{
  "n_layer": 12,
  "d_model": 192,
  "n_head": 3,
  "n_kv_head": 3,
  "head_dim": 64,
  "d_mlp": 768,
  "vocab_size": 8192,
  "activation": "tanh_gelu",
  "norm": "layernorm",
  "norm_place": "pre",
  "norm_eps": 1e-05,
  "positions": "learned",
  "qk_norm": false,
  "attn_scale": 0.125,
  "bias": "all",
  "tie_embeddings": false,
  "parallel_block": false,
  "init": "normal",
  "init_std_qkv": 0.0361,
  "init_std_o": 0.00736,
  "init_std_up": 0.0361,
  "init_std_down": 0.00736,
  "init_out_by_depth": true,
  "optimizer": "soap_variant",
  "lr": 0.0054,
  "lr_mult_o": 0.855,
  "beta1": 0.95,
  "beta2": 0.99,
  "lr_head": 0.00552,
  "grad_clip": 0.5,
  "warmup_steps": 200,
  "schedule": "wsd",
  "decay_fraction": 0.456,
  "decay_shape": "linear",
  "final_lr_fraction": 0.1,
  "batch_tokens": [32768, 65536, 98304],
  "seq_len": 512,
  "doc_mask": false,
  "train_tokens": 131500000,
  "steps": 2062,
  "dataset": "wikipedia_en"
}
Each number is 50 + 15 x the weight over its row's rms, rounded and kept within 0 to 99. Layers, rows and columns count from 0. The size before them is the row's rms in percent of the matrix's.

# layer 9 MLP up, 768x192, rms 0.128, rows 586-640, columns 128-191
102:54 64 39 46 80 60 43 40 37 38 43 55 33 71 65 37 38 36 46 66 73 13 55 37 48 71 52 82 56 49 65 73 39 20 44 27 64 42 54 47 36 41 42 62 44 60 56 59 84 47 28 08 49 54 44 39 35 43 20 44 53 51 47 41
102:39 79 80 53 35 58 50 48 53 66 53 64 58 40 51 54 70 58 44 53 57 56 57 46 58 51 48 86 36 49 69 61 46 73 66 43 58 30 37 48 64 43 36 47 55 34 23 38 37 32 45 54 61 67 72 37 65 44 68 99 55 52 47 42
096:45 21 38 55 65 45 38 61 56 76 60 97 34 32 40 68 82 59 25 57 49 42 53 57 46 64 34 54 72 55 44 55 17 45 61 49 43 51 64 30 54 63 46 49 48 48 85 36 64 42 24 57 61 23 52 25 46 67 48 29 46 50 45 42
099:49 63 60 24 64 29 61 43 64 48 44 37 46 42 53 18 44 41 71 61 72 32 53 47 55 61 75 37 43 55 61 42 24 72 31 22 25 26 64 47 54 48 38 54 52 44 71 68 53 42 39 61 78 28 64 18 67 51 47 52 42 57 49 61
088:65 41 48 70 37 59 61 83 46 56 52 50 52 52 64 69 49 56 65 55 33 22 45 43 48 62 50 41 60 40 57 52 46 57 54 19 30 47 70 47 36 40 67 59 60 36 41 44 40 47 69 37 65 20 38 62 46 72 52 80 39 09 51 39
096:74 48 54 67 33 56 54 47 56 43 39 68 58 49 28 57 28 35 70 48 60 36 67 22 59 63 49 56 66 58 41 52 55 48 48 45 30 50 74 50 44 32 51 46 45 49 51 43 48 52 28 67 36 38 49 47 63 32 56 43 59 33 46 35
102:20 33 69 67 28 43 70 45 38 74 42 20 42 37 50 48 22 75 40 10 56 57 45 36 38 60 70 65 49 34 49 36 50 34 33 45 30 49 73 40 87 42 39 58 46 65 41 57 47 85 35 63 19 26 42 60 66 63 41 78 71 34 45 56
106:58 64 40 51 21 07 20 31 33 32 69 68 38 42 73 65 54 47 48 31 63 38 62 45 50 44 67 51 34 40 42 51 69 55 73 54 48 71 45 55 62 46 29 66 36 46 49 54 90 25 56 68 62 61 39 43 39 28 35 46 40 15 68 30
119:10 49 66 65 45 69 68 57 61 50 55 89 48 48 52 36 46 65 56 63 68 64 51 57 46 20 57 48 39 42 61 48 50 60 58 41 41 80 70 53 51 54 46 55 40 14 59 66 08 51 29 47 58 48 63 27 48 44 52 46 61 74 45 40
097:54 59 30 32 44 67 40 22 25 57 61 18 57 45 73 49 55 65 34 58 52 76 56 41 53 35 73 81 47 40 34 70 44 41 30 44 37 36 47 75 30 39 64 55 56 35 60 52 64 56 38 61 66 47 58 25 51 59 69 47 55 35 42 49
104:48 42 33 67 18 38 61 50 51 62 44 44 31 20 55 48 34 55 56 34 43 55 54 54 34 75 54 44 57 55 33 46 60 42 60 63 32 36 13 59 41 51 37 42 49 54 33 49 67 33 70 63 56 63 62 45 51 41 41 57 56 37 25 32
096:54 60 40 58 48 49 33 49 58 65 77 39 50 51 46 44 41 87 50 65 48 48 62 60 67 18 60 56 43 61 00 20 50 48 50 42 19 38 45 51 46 37 46 49 48 33 43 71 60 59 46 30 44 34 33 56 66 44 32 56 64 44 50 25
109:48 43 76 48 35 46 58 50 11 52 76 41 45 28 17 28 51 56 60 74 51 50 50 34 47 45 37 52 48 35 54 50 51 50 52 31 27 55 64 56 44 62 63 28 66 27 59 37 56 66 25 22 46 46 22 58 50 37 51 90 65 81 61 48
102:47 44 52 49 32 50 83 16 64 63 49 31 27 58 44 29 50 62 61 46 39 72 53 37 29 35 63 63 62 56 66 37 55 32 44 58 71 47 21 38 47 48 51 33 54 30 41 58 74 60 29 47 49 49 26 67 56 33 66 88 51 49 79 68
100:49 44 22 67 36 65 87 42 40 77 54 31 28 64 54 70 55 68 49 49 70 43 61 60 60 45 50 57 38 67 64 30 73 47 61 51 50 50 47 56 39 73 73 58 43 66 55 33 48 68 50 35 64 40 31 38 47 29 46 34 28 52 56 53
094:30 45 54 66 12 35 50 57 35 62 43 59 57 46 49 28 42 44 31 42 64 66 54 62 41 44 27 85 58 33 55 35 38 62 22 37 54 43 57 54 44 41 22 61 57 31 61 43 50 64 70 47 58 82 52 41 45 77 41 48 64 53 30 15
094:57 67 54 68 42 90 60 61 52 43 68 67 58 67 40 55 52 85 75 50 83 40 45 45 51 39 68 61 35 48 73 65 61 77 25 43 58 51 28 35 71 80 73 50 36 50 38 48 48 59 66 58 42 44 43 57 60 52 57 42 54 67 49 57
100:28 34 55 72 47 50 65 72 38 50 47 47 11 70 35 19 58 41 46 44 52 41 80 66 64 31 39 74 45 70 47 22 57 58 49 47 77 57 43 47 47 55 56 67 41 25 53 61 48 47 53 72 48 43 28 50 75 87 44 45 73 40 47 44
097:31 46 83 45 58 71 59 52 70 56 54 29 21 50 25 57 64 69 43 65 42 28 14 19 17 53 64 56 41 74 37 39 33 56 72 37 44 51 58 42 48 48 54 38 50 58 63 79 27 56 48 69 54 55 67 31 46 36 64 64 62 56 43 24
113:52 39 53 57 34 37 68 67 57 47 44 57 57 54 64 09 45 55 45 60 47 48 61 46 61 69 65 78 50 77 47 48 48 49 47 13 76 37 51 43 59 76 60 67 67 54 37 49 58 56 45 61 37 34 56 43 58 49 68 50 51 48 36 48
110:81 50 49 31 23 56 32 55 55 32 41 63 25 49 27 19 34 32 58 53 41 51 44 59 65 55 52 78 32 37 55 28 57 53 47 58 32 51 67 69 34 45 47 53 60 47 54 34 39 51 58 54 60 44 40 40 97 36 35 69 73 43 42 42
097:32 57 50 49 24 42 46 56 44 33 31 60 45 38 75 62 56 46 56 45 58 47 67 61 44 27 48 24 65 26 46 61 40 50 44 42 47 44 92 66 49 62 36 39 53 41 46 84 46 57 33 56 37 32 43 50 42 38 63 71 39 58 53 20
106:62 34 54 00 44 49 53 66 59 52 51 64 27 60 70 68 45 30 53 73 58 54 42 29 56 73 69 20 38 35 48 23 49 55 47 51 67 71 61 57 44 83 74 69 23 48 44 50 28 20 28 50 52 34 32 80 47 54 67 35 35 60 40 41
091:38 75 56 38 61 44 22 47 11 70 39 32 62 22 40 71 79 65 54 54 52 53 52 81 40 66 25 50 32 44 42 37 52 35 52 44 53 33 33 41 47 23 56 45 69 70 63 35 61 56 57 64 74 52 58 46 46 49 28 58 37 53 48 55
110:59 38 37 55 43 63 48 80 75 54 41 64 60 44 80 81 29 27 47 47 37 39 65 56 50 49 55 76 55 61 43 41 42 59 53 32 51 34 30 44 46 49 46 56 32 23 64 54 61 35 58 35 60 44 44 85 38 65 55 56 45 41 45 65
107:53 65 59 49 44 70 60 32 42 69 68 72 44 48 10 51 38 60 73 61 39 70 71 37 34 18 36 85 60 50 56 42 42 45 63 53 20 46 58 65 47 66 46 41 47 68 38 68 62 79 41 56 43 55 33 25 41 66 66 58 66 56 35 71
103:59 67 70 64 42 67 54 32 54 42 52 45 32 35 42 50 33 39 60 39 51 43 56 23 12 23 62 53 39 25 56 14 72 50 45 43 48 63 30 65 22 38 30 37 52 35 69 75 74 43 51 38 39 42 52 58 29 54 59 49 49 51 50 39
111:49 37 70 60 53 60 46 46 64 67 51 40 45 29 47 62 01 42 71 65 57 36 54 73 33 50 67 34 38 50 62 49 57 36 63 58 18 69 47 46 28 39 38 48 77 57 28 64 47 52 46 75 32 56 45 51 72 38 60 17 51 36 35 73
096:57 67 40 45 35 58 50 50 61 61 53 42 56 60 55 25 54 56 62 28 25 58 71 33 48 36 59 27 64 36 53 43 42 28 56 40 37 34 68 35 56 72 62 37 48 40 39 35 65 45 31 47 39 56 67 39 39 62 72 55 62 57 38 54
087:49 62 46 43 59 71 42 66 41 49 41 65 53 45 59 58 37 22 39 58 53 77 54 76 59 43 77 37 57 34 66 56 68 42 70 28 76 63 29 50 55 31 40 26 43 51 58 45 65 63 51 56 25 26 60 75 65 47 54 63 85 37 72 47
104:54 39 55 55 74 50 57 44 49 52 36 27 60 32 53 64 74 59 74 32 46 34 05 42 37 65 47 55 45 42 39 58 42 74 57 41 52 65 54 28 74 55 62 77 34 56 48 47 37 64 53 27 43 61 29 41 41 24 77 44 67 53 34 45
101:52 36 63 60 43 37 79 66 44 48 67 60 40 64 80 41 56 67 46 55 48 52 28 74 65 41 48 66 54 64 32 52 37 81 53 89 28 66 47 25 39 34 65 68 29 56 68 70 58 71 62 42 31 53 58 75 48 35 37 49 48 60 54 53
089:32 73 53 24 35 57 62 38 09 61 26 50 37 32 32 72 60 67 39 45 74 61 54 49 43 42 45 51 55 43 64 44 74 58 21 53 63 64 18 49 55 39 49 52 62 61 45 56 60 50 64 59 44 41 86 42 51 32 47 38 51 88 54 78
095:64 64 69 54 44 30 57 53 40 35 72 40 56 65 87 27 57 72 37 60 71 57 35 74 54 36 44 30 38 49 60 49 22 54 24 46 45 57 78 75 44 84 60 31 60 29 29 45 53 59 62 31 42 45 68 46 31 22 66 82 31 48 33 76
119:51 29 78 43 62 88 48 48 73 24 57 36 49 67 50 38 22 48 44 35 56 76 44 60 75 53 72 41 71 65 68 39 35 33 24 96 36 39 49 51 41 09 42 41 45 25 56 90 54 64 51 64 34 51 42 66 45 17 59 67 48 62 60 21
092:48 48 21 43 25 61 23 80 48 55 35 57 69 60 57 60 36 57 60 69 54 48 14 41 59 52 26 44 37 57 34 58 45 57 39 36 56 43 38 66 62 35 05 33 32 72 58 78 93 50 37 55 89 62 48 33 52 57 61 65 51 38 25 31
099:39 54 50 31 39 49 61 32 71 38 55 75 67 30 50 63 67 56 44 44 35 57 35 65 60 44 43 31 42 69 27 65 84 49 56 34 70 15 41 44 43 57 43 60 54 27 47 45 24 42 37 15 65 09 68 51 38 62 70 52 57 36 79 52
097:62 64 54 46 16 62 42 56 43 48 48 51 55 30 49 70 57 19 50 54 58 77 68 54 10 61 48 15 50 82 56 57 55 71 21 47 50 64 48 37 62 50 44 48 71 74 70 32 49 62 59 41 68 56 39 56 65 49 58 55 49 34 19 49
093:34 44 46 41 56 61 49 45 21 39 47 76 57 30 54 27 20 59 60 52 57 25 64 69 53 58 33 47 60 32 58 60 58 45 57 51 65 57 70 47 51 74 55 22 63 46 64 42 53 43 66 61 52 31 62 68 47 49 36 52 75 29 45 71
103:61 53 57 41 72 57 51 21 61 50 46 54 38 56 46 46 31 40 43 37 61 51 63 48 37 44 50 60 41 54 58 30 57 64 76 51 45 42 56 15 19 28 32 52 33 48 47 48 58 38 45 48 61 39 62 57 68 52 55 62 45 28 59 53
095:58 51 60 33 57 65 65 67 51 58 78 62 29 57 56 54 58 56 47 70 43 49 47 57 32 57 51 49 54 29 31 40 57 54 54 35 25 90 56 72 50 44 26 32 22 58 49 44 57 81 62 51 32 54 58 69 57 48 76 56 60 54 42 47
109:34 57 48 26 66 43 59 39 53 31 62 55 45 67 59 68 19 44 60 72 47 49 38 58 32 71 22 51 59 49 43 48 44 86 54 40 36 62 32 52 33 46 45 75 43 78 61 71 66 56 37 50 74 35 31 66 52 32 59 76 56 38 51 60
095:61 27 52 57 28 52 20 66 61 42 42 92 52 55 39 49 36 29 77 50 82 48 71 55 80 41 39 71 56 57 46 51 64 36 64 56 16 36 71 62 18 53 20 59 67 53 51 08 11 54 32 58 40 47 47 49 37 61 39 55 57 27 36 57
108:55 44 45 36 47 35 20 83 53 61 59 82 46 51 29 92 66 27 68 45 57 58 56 25 63 62 25 64 65 88 49 59 72 57 56 57 51 53 46 65 45 41 52 59 39 44 59 28 44 56 43 46 40 20 56 47 43 25 65 46 57 62 74 68
110:55 45 67 23 53 32 53 50 58 40 45 43 39 37 19 61 46 73 51 67 54 30 27 39 50 37 50 53 42 53 64 51 64 51 50 54 60 68 68 38 42 53 46 52 57 46 65 39 35 71 71 46 36 52 55 32 48 43 68 49 41 35 81 87
099:65 62 60 67 37 48 26 63 54 45 42 46 61 33 41 75 44 41 47 73 66 42 09 38 39 42 75 64 65 28 56 23 56 55 56 56 48 42 70 47 37 88 62 33 55 46 49 55 41 50 62 32 51 56 22 36 70 45 86 91 35 42 52 42
110:63 70 61 62 48 71 71 70 39 47 75 70 43 50 40 56 60 27 82 57 53 45 19 37 30 44 51 56 25 80 66 47 69 46 57 32 15 37 48 50 40 40 47 40 46 47 60 44 44 51 54 34 60 27 68 55 47 44 44 65 41 51 37 55
100:36 42 62 43 50 54 34 66 46 65 44 44 50 26 33 59 56 51 33 65 48 52 42 50 53 40 38 52 52 58 52 42 56 46 61 69 50 48 77 64 32 37 63 56 59 60 56 45 59 58 29 51 31 49 40 41 44 59 31 46 47 37 23 65
097:54 59 38 59 56 51 57 59 55 57 61 41 59 51 57 56 65 72 78 71 41 42 58 55 42 44 35 45 51 47 39 71 47 36 59 41 37 54 71 42 47 56 68 43 00 41 42 59 66 39 52 45 50 52 31 39 64 60 12 64 59 41 55 44
100:44 59 51 40 47 79 42 36 36 63 42 78 63 81 50 52 27 67 32 64 40 15 50 56 47 73 64 57 46 53 48 40 28 41 48 62 61 35 51 44 56 53 47 33 54 35 19 37 63 56 48 34 23 53 59 64 75 63 29 48 87 74 70 57
092:20 58 39 44 36 55 48 41 22 79 58 41 61 53 62 61 64 54 58 50 46 45 46 40 32 50 05 56 64 77 43 35 38 34 52 37 53 64 41 13 45 56 99 51 56 51 35 51 54 54 40 55 29 33 62 49 53 66 34 65 62 53 32 29
094:60 64 46 51 69 57 54 60 62 64 51 64 60 53 26 48 49 66 70 76 56 56 36 35 63 23 51 69 27 68 62 34 35 50 29 59 43 56 34 37 56 43 54 56 56 91 38 72 66 42 43 45 56 53 36 49 45 36 34 66 59 68 56 52
088:40 64 61 48 41 33 59 51 36 63 28 56 25 78 82 38 51 52 48 35 68 30 74 46 59 56 22 68 78 62 53 75 43 42 51 68 61 22 28 52 69 57 72 65 33 50 37 64 63 17 68 50 51 57 57 34 34 57 59 37 31 55 34 56
096:61 30 49 44 65 25 30 67 47 48 22 36 46 54 41 69 24 25 69 55 61 64 46 66 35 56 43 45 70 62 51 41 47 28 49 35 28 37 21 63 75 39 72 78 28 20 65 47 47 48 48 77 57 52 50 38 55 51 32 38 44 65 28 67
109:51 73 53 81 33 37 27 51 54 57 33 53 51 37 51 40 54 60 52 61 59 50 43 40 44 71 53 49 38 42 54 45 64 30 44 54 49 75 56 47 64 35 55 79 29 42 45 39 23 40 59 85 50 56 55 21 46 58 42 57 63 54 47 22
# layer 9 MLP down (transposed), 768x192, rms 0.138, rows 586-639, columns 128-191
096:51 65 48 40 41 41 63 42 69 60 34 53 46 48 40 50 47 28 44 49 42 69 54 51 47 67 30 42 51 83 38 39 46 48 59 52 68 26 42 86 52 16 75 52 61 43 50 53 44 67 30 72 37 44 54 58 48 40 38 56 40 59 78 61
112:49 71 41 54 50 35 51 43 33 70 44 51 40 27 53 30 47 61 51 48 57 45 48 29 45 53 56 36 45 40 81 53 47 53 43 84 38 47 60 58 35 53 43 43 54 22 63 41 16 43 39 35 48 44 27 49 30 66 60 70 47 25 86 54
096:62 68 43 46 44 26 59 48 54 40 48 19 45 26 39 55 45 53 42 69 37 46 73 28 65 32 64 67 70 57 35 31 79 64 74 53 20 46 53 49 54 59 53 52 66 75 66 70 44 78 33 70 57 62 48 38 77 33 82 56 64 33 44 37
092:56 58 81 43 41 46 32 25 52 54 72 39 43 59 41 72 78 56 31 50 46 50 48 49 48 35 61 55 42 36 51 31 79 50 66 53 60 77 43 53 63 70 51 49 27 61 45 37 72 27 81 60 68 71 70 53 38 40 52 65 17 43 64 50
092:44 68 33 38 58 51 41 46 59 19 44 36 61 75 24 66 64 62 50 39 15 51 21 51 60 54 58 45 99 18 17 51 51 68 56 46 68 48 62 47 59 61 72 44 54 51 55 49 60 78 39 73 45 40 40 31 43 49 30 43 46 68 32 60
103:41 46 23 71 56 36 66 35 70 51 64 53 51 31 47 63 51 42 47 40 63 64 50 46 60 59 27 50 76 40 59 40 46 33 59 66 72 73 37 71 26 45 37 50 51 58 35 60 42 73 62 60 75 77 24 81 52 74 75 34 53 19 56 63
108:35 63 32 61 52 57 52 53 41 54 71 36 39 53 59 46 42 50 75 42 42 48 54 63 51 32 51 56 47 34 57 43 56 77 35 51 48 56 51 61 60 82 39 70 53 29 57 48 60 46 77 36 42 38 51 56 39 28 39 75 57 64 58 44
100:60 42 43 39 55 46 55 62 73 69 56 30 54 62 66 53 58 20 48 46 34 36 64 42 48 54 54 58 43 62 53 29 58 49 34 59 54 67 33 53 70 37 34 69 46 50 56 59 75 45 59 68 42 43 57 42 63 35 50 19 35 66 63 45
096:74 51 54 58 39 32 31 30 52 46 41 49 50 40 56 55 37 25 59 50 58 32 57 40 48 80 36 34 22 56 50 49 32 60 58 64 38 52 48 47 44 65 48 65 29 52 47 53 58 68 48 46 07 54 55 40 59 79 33 56 41 51 44 53
095:84 40 58 26 36 42 52 62 96 47 54 59 56 34 69 38 30 36 47 52 50 38 79 28 22 54 82 42 30 49 33 49 59 25 58 43 67 44 35 53 56 42 67 52 41 26 37 80 34 72 58 53 43 60 55 52 31 69 43 31 45 34 57 66
110:66 55 31 61 39 69 45 51 65 39 58 68 50 45 75 35 80 51 13 71 75 67 36 38 75 70 26 42 46 61 54 50 43 82 60 54 60 37 58 66 33 54 50 55 23 38 53 55 40 75 75 58 62 55 40 35 47 38 50 83 43 64 97 57
100:57 66 60 32 30 40 49 58 27 69 30 34 56 29 76 76 54 41 29 57 48 51 56 45 52 40 61 61 63 41 55 65 66 66 59 58 56 37 25 52 52 60 33 34 61 50 65 77 66 62 47 56 23 36 42 66 74 70 61 59 37 90 55 74
110:27 35 77 60 53 34 75 31 34 70 41 25 46 53 31 49 73 66 58 25 54 30 48 69 54 28 45 55 33 77 59 39 58 57 45 23 37 58 72 64 60 36 57 67 53 22 58 38 41 44 29 77 65 65 32 54 65 44 55 53 38 80 42 54
104:67 21 53 35 45 50 47 51 82 38 47 70 47 45 59 23 49 55 37 40 39 54 80 44 65 31 63 70 37 28 74 20 48 36 56 61 30 19 54 67 80 48 63 52 65 67 52 40 23 50 33 45 51 63 40 57 19 33 51 33 39 52 56 46
104:28 54 61 53 61 52 34 33 73 36 50 50 47 49 34 35 56 60 53 70 60 30 73 62 41 51 24 19 51 09 47 22 55 70 47 58 25 43 59 43 48 56 64 73 38 53 69 35 44 44 58 22 33 56 49 55 62 56 30 48 58 65 56 66
092:49 38 35 58 53 70 52 43 51 50 68 49 49 66 46 47 34 58 61 33 62 44 46 55 50 49 56 31 67 66 68 48 63 43 42 31 29 54 49 75 38 43 78 62 57 51 59 49 76 55 48 49 26 18 40 60 49 34 64 54 57 42 69 65
094:36 30 42 53 65 41 22 68 28 24 60 43 37 50 52 52 57 34 37 48 18 41 51 24 54 58 29 37 51 34 28 66 48 29 28 31 52 61 79 46 33 43 55 48 46 91 59 52 73 59 46 69 64 63 56 44 35 42 48 50 76 41 44 59
109:64 40 44 43 50 69 40 63 64 27 28 62 50 72 26 38 50 54 58 62 55 67 46 20 59 29 52 55 47 74 41 37 34 75 50 55 44 41 50 62 35 41 56 52 75 38 27 54 43 44 18 20 62 53 55 38 62 58 21 24 17 84 50 68
097:43 51 50 64 46 30 42 46 26 65 45 35 57 60 09 45 44 32 51 48 33 59 51 53 76 45 58 18 15 65 30 37 55 20 86 46 63 45 75 43 47 41 35 51 55 17 48 57 64 56 48 65 49 69 40 38 41 74 66 36 56 11 37 32
106:45 74 72 23 45 49 58 56 65 51 36 53 64 55 52 42 49 60 43 47 70 36 50 48 62 47 67 48 44 52 22 35 37 13 57 56 73 42 56 52 61 55 62 50 38 19 49 33 61 74 64 57 54 56 45 72 68 26 51 53 41 72 72 41
109:83 56 36 52 15 39 48 63 45 56 45 46 42 71 41 25 34 34 32 77 34 57 42 41 63 47 55 41 64 50 50 64 58 36 56 53 45 47 39 42 47 49 72 58 58 54 19 50 47 65 34 49 39 41 57 65 08 61 39 62 32 49 28 28
106:43 45 73 50 56 40 43 51 57 53 44 51 65 51 30 75 88 38 45 49 44 54 41 72 47 46 40 13 46 58 51 62 47 26 54 43 71 61 47 81 53 57 58 74 85 47 58 23 49 58 71 56 36 43 77 51 32 24 61 55 66 39 67 47
099:66 22 51 50 26 51 30 45 32 62 53 33 57 52 57 25 83 63 74 54 38 66 41 42 52 49 32 29 65 58 54 38 55 39 26 65 51 63 21 55 66 67 31 31 53 55 06 65 28 61 61 30 33 37 44 39 51 36 17 50 60 28 54 64
095:56 51 54 47 60 67 09 49 55 56 51 58 62 67 85 51 82 55 59 55 61 50 57 62 59 56 52 41 53 53 46 82 51 62 48 40 62 46 18 29 44 74 76 61 63 56 57 48 45 55 63 43 71 43 46 43 76 49 50 35 54 46 44 27
111:38 34 49 62 67 48 54 64 36 55 79 47 47 75 38 44 39 52 27 61 41 26 59 56 63 65 46 38 48 41 62 49 31 53 45 40 38 11 54 30 34 52 45 71 38 37 47 55 40 46 67 60 63 84 47 67 35 36 45 44 42 68 80 66
116:51 40 30 66 68 56 61 41 51 43 38 25 61 33 57 70 71 34 38 44 42 71 51 65 43 40 27 38 37 51 57 68 39 54 46 29 70 72 20 48 58 55 19 34 47 39 59 18 59 48 61 44 55 44 47 56 31 25 43 51 50 59 53 68
099:56 40 61 81 49 82 29 42 49 59 32 49 52 64 46 53 64 38 47 44 36 22 50 47 37 72 56 26 42 53 69 36 60 34 46 41 26 42 47 60 77 33 83 52 38 58 57 66 77 53 35 59 25 29 34 45 42 72 40 56 61 57 46 53
107:53 65 48 53 45 44 75 47 65 41 38 77 34 75 72 76 40 41 56 51 35 56 64 50 83 47 42 27 64 19 54 50 64 68 60 55 80 28 42 38 36 51 48 58 71 07 48 58 70 43 80 54 65 41 52 51 42 50 43 30 28 13 51 57
093:65 44 59 66 44 41 60 57 68 49 29 39 56 61 81 75 45 56 55 37 52 52 54 31 50 67 49 66 60 47 55 59 35 20 29 54 66 58 30 62 66 65 47 53 53 53 47 33 65 19 69 51 26 59 36 47 38 63 52 33 12 47 71 55
085:68 35 51 37 54 57 53 50 43 50 46 44 29 44 60 31 52 31 27 62 32 56 53 46 76 67 48 54 43 57 42 66 55 38 60 69 44 44 48 31 50 21 63 56 52 67 30 33 42 41 41 51 45 68 28 38 55 17 51 21 23 61 71 53
099:03 65 79 43 42 37 63 54 70 37 57 64 52 57 22 62 60 34 43 31 55 75 51 37 52 51 63 12 51 54 29 54 89 38 37 43 51 60 65 55 16 53 58 53 45 50 66 60 54 52 45 49 50 59 68 49 28 75 52 15 63 42 39 55
103:36 41 42 15 59 70 60 48 62 60 47 87 60 46 69 56 43 23 79 62 49 76 34 68 68 41 56 35 51 48 42 35 67 57 62 51 51 16 59 07 48 56 41 42 50 34 80 64 62 52 61 41 53 33 48 73 48 42 52 38 45 27 41 57
104:35 57 32 58 52 68 34 65 49 47 54 61 46 49 52 47 63 65 46 90 36 51 80 35 21 38 61 54 61 33 42 54 61 55 61 40 57 79 41 35 26 54 62 44 57 51 61 47 60 57 70 47 38 35 33 69 57 70 47 69 52 60 28 05
095:37 54 52 63 78 43 52 53 42 50 47 43 67 35 43 36 62 67 34 14 53 21 74 53 53 69 55 65 48 71 37 56 36 43 73 45 31 99 28 40 34 62 49 49 44 38 68 41 55 15 28 58 73 36 57 44 45 12 43 74 58 53 81 24
098:53 60 38 63 63 84 48 54 38 59 38 31 39 41 40 25 51 47 56 50 60 72 54 39 62 52 58 60 60 20 42 54 66 43 43 53 35 29 79 48 44 54 48 56 49 40 51 87 63 17 47 70 59 69 43 82 25 43 58 25 34 74 47 27
084:40 29 49 71 40 38 66 70 67 65 67 29 21 39 22 56 75 34 40 41 44 23 57 48 39 46 36 55 30 35 77 38 51 81 28 56 65 54 49 83 49 53 57 62 53 61 22 48 42 41 64 65 63 56 51 54 65 58 52 20 42 46 55 25
099:60 65 56 22 27 34 56 41 70 40 47 58 38 32 45 55 46 43 41 45 34 57 53 66 46 47 67 57 40 28 68 56 33 36 57 60 52 68 71 30 40 40 32 51 55 46 40 19 44 32 18 49 55 44 50 62 43 65 36 64 47 66 43 56
090:65 59 47 40 41 36 36 36 46 52 39 58 38 27 54 33 75 83 31 29 24 86 55 36 55 42 39 68 32 55 59 61 71 53 54 75 41 46 62 63 80 54 53 65 58 48 46 58 65 46 93 59 47 62 60 57 52 71 55 49 32 40 52 53
094:47 37 60 41 61 38 31 61 73 29 55 55 53 41 55 53 39 38 42 69 63 40 48 49 25 35 43 80 69 39 38 59 54 36 23 57 38 35 40 46 49 20 29 60 45 53 56 57 62 33 42 55 39 40 42 35 65 46 35 44 51 47 43 85
099:81 43 52 54 48 40 63 50 76 46 61 71 55 37 54 51 51 27 80 48 49 32 47 50 62 44 62 52 76 73 48 31 50 38 33 45 49 70 40 54 20 68 47 63 48 28 71 37 42 35 45 37 59 34 44 85 69 58 29 56 22 57 21 71
099:41 47 59 41 55 36 66 56 41 63 70 21 52 23 50 36 61 57 72 54 81 27 30 59 09 59 40 52 49 47 52 48 54 53 52 58 36 34 41 40 50 68 54 35 26 30 65 54 28 52 45 49 57 47 44 56 36 53 43 66 44 50 60 33
114:47 49 33 54 52 71 55 67 66 38 39 66 47 41 48 50 58 54 61 52 72 19 36 50 45 58 39 68 62 67 50 55 71 33 36 30 46 57 19 60 23 42 44 62 44 38 60 64 62 57 62 36 80 59 21 58 42 65 40 52 51 27 64 61
103:39 75 01 32 39 33 55 56 66 29 47 34 64 64 27 39 54 68 57 58 16 64 67 72 57 51 27 26 39 52 56 59 34 62 34 47 52 69 57 35 46 52 72 40 50 21 42 80 52 77 38 35 61 50 65 40 47 42 75 51 64 66 54 36
119:38 50 45 41 41 50 53 39 65 53 34 70 53 66 59 43 34 32 66 81 65 50 26 62 34 60 72 29 29 45 54 83 22 53 42 48 49 41 42 49 60 32 29 37 72 75 55 62 39 39 66 24 46 51 04 61 32 24 86 62 41 62 55 66
112:45 54 63 57 23 42 53 58 31 64 60 47 41 38 68 56 54 63 40 72 33 58 37 40 36 58 41 82 71 42 67 64 36 42 53 50 75 51 48 41 78 43 45 55 46 81 44 47 31 42 55 43 57 54 48 37 20 71 52 62 46 59 63 25
101:45 62 59 56 55 59 47 47 73 64 51 58 28 51 50 58 51 26 58 24 33 52 50 59 60 42 22 45 61 42 56 55 68 63 70 21 88 39 71 67 64 25 43 75 37 42 54 37 17 64 33 40 47 87 68 65 66 59 68 65 43 37 32 34
114:54 38 51 51 39 46 63 48 72 66 63 63 52 33 45 52 32 47 70 56 58 66 58 63 58 14 68 66 25 40 73 42 55 52 53 38 61 67 62 64 43 61 63 28 39 53 60 13 35 59 85 54 70 28 49 36 43 63 40 25 28 63 61 58
101:54 37 38 51 36 52 61 67 37 48 35 55 37 88 52 35 35 27 57 42 53 22 53 40 43 42 68 72 60 62 73 42 65 31 52 39 55 80 26 33 60 48 45 54 46 83 32 70 47 53 32 61 44 44 58 65 56 26 76 34 43 41 32 54
101:40 77 46 65 62 54 65 65 45 56 56 63 57 68 50 56 41 62 42 53 51 62 47 67 45 52 45 53 58 59 45 57 33 29 55 18 35 21 42 57 36 33 82 23 33 45 59 52 83 50 42 43 68 27 19 46 74 37 34 76 53 59 36 26
097:43 57 40 48 42 21 37 52 34 10 39 52 48 56 24 53 46 35 44 29 52 32 46 39 58 47 41 48 49 31 53 46 73 54 47 55 84 63 37 40 70 70 47 69 77 30 41 54 27 57 64 59 60 52 42 37 32 62 28 49 31 61 35 20
097:56 29 71 55 21 13 48 32 41 74 58 44 43 72 64 28 58 48 59 18 71 03 37 52 70 51 55 58 40 69 49 80 60 44 78 62 39 66 37 55 47 52 46 36 30 57 56 26 27 22 40 41 33 58 69 42 49 39 39 58 45 71 45 72
099:43 55 19 44 38 49 25 64 73 67 37 60 22 35 50 60 38 48 45 55 46 52 30 52 63 59 35 38 70 30 46 36 37 47 61 68 14 68 36 58 41 49 62 23 73 57 31 64 53 58 59 61 68 39 40 28 89 70 53 47 40 39 51 63
087:62 44 56 38 69 69 33 71 80 37 46 72 71 40 27 43 56 60 85 45 52 65 60 71 42 27 48 27 62 37 33 28 25 75 43 67 25 67 37 57 41 48 38 52 40 44 44 69 52 76 35 48 57 48 75 36 55 20 40 63 78 68 41 35
090:45 66 54 49 40 65 63 50 66 45 51 25 53 67 47 30 57 67 54 45 40 58 84 31 43 63 47 52 43 56 46 60 57 60 28 65 57 35 59 58 47 65 13 32 50 78 47 67 30 35 50 37 59 33 39 28 48 32 42 54 58 29 69 29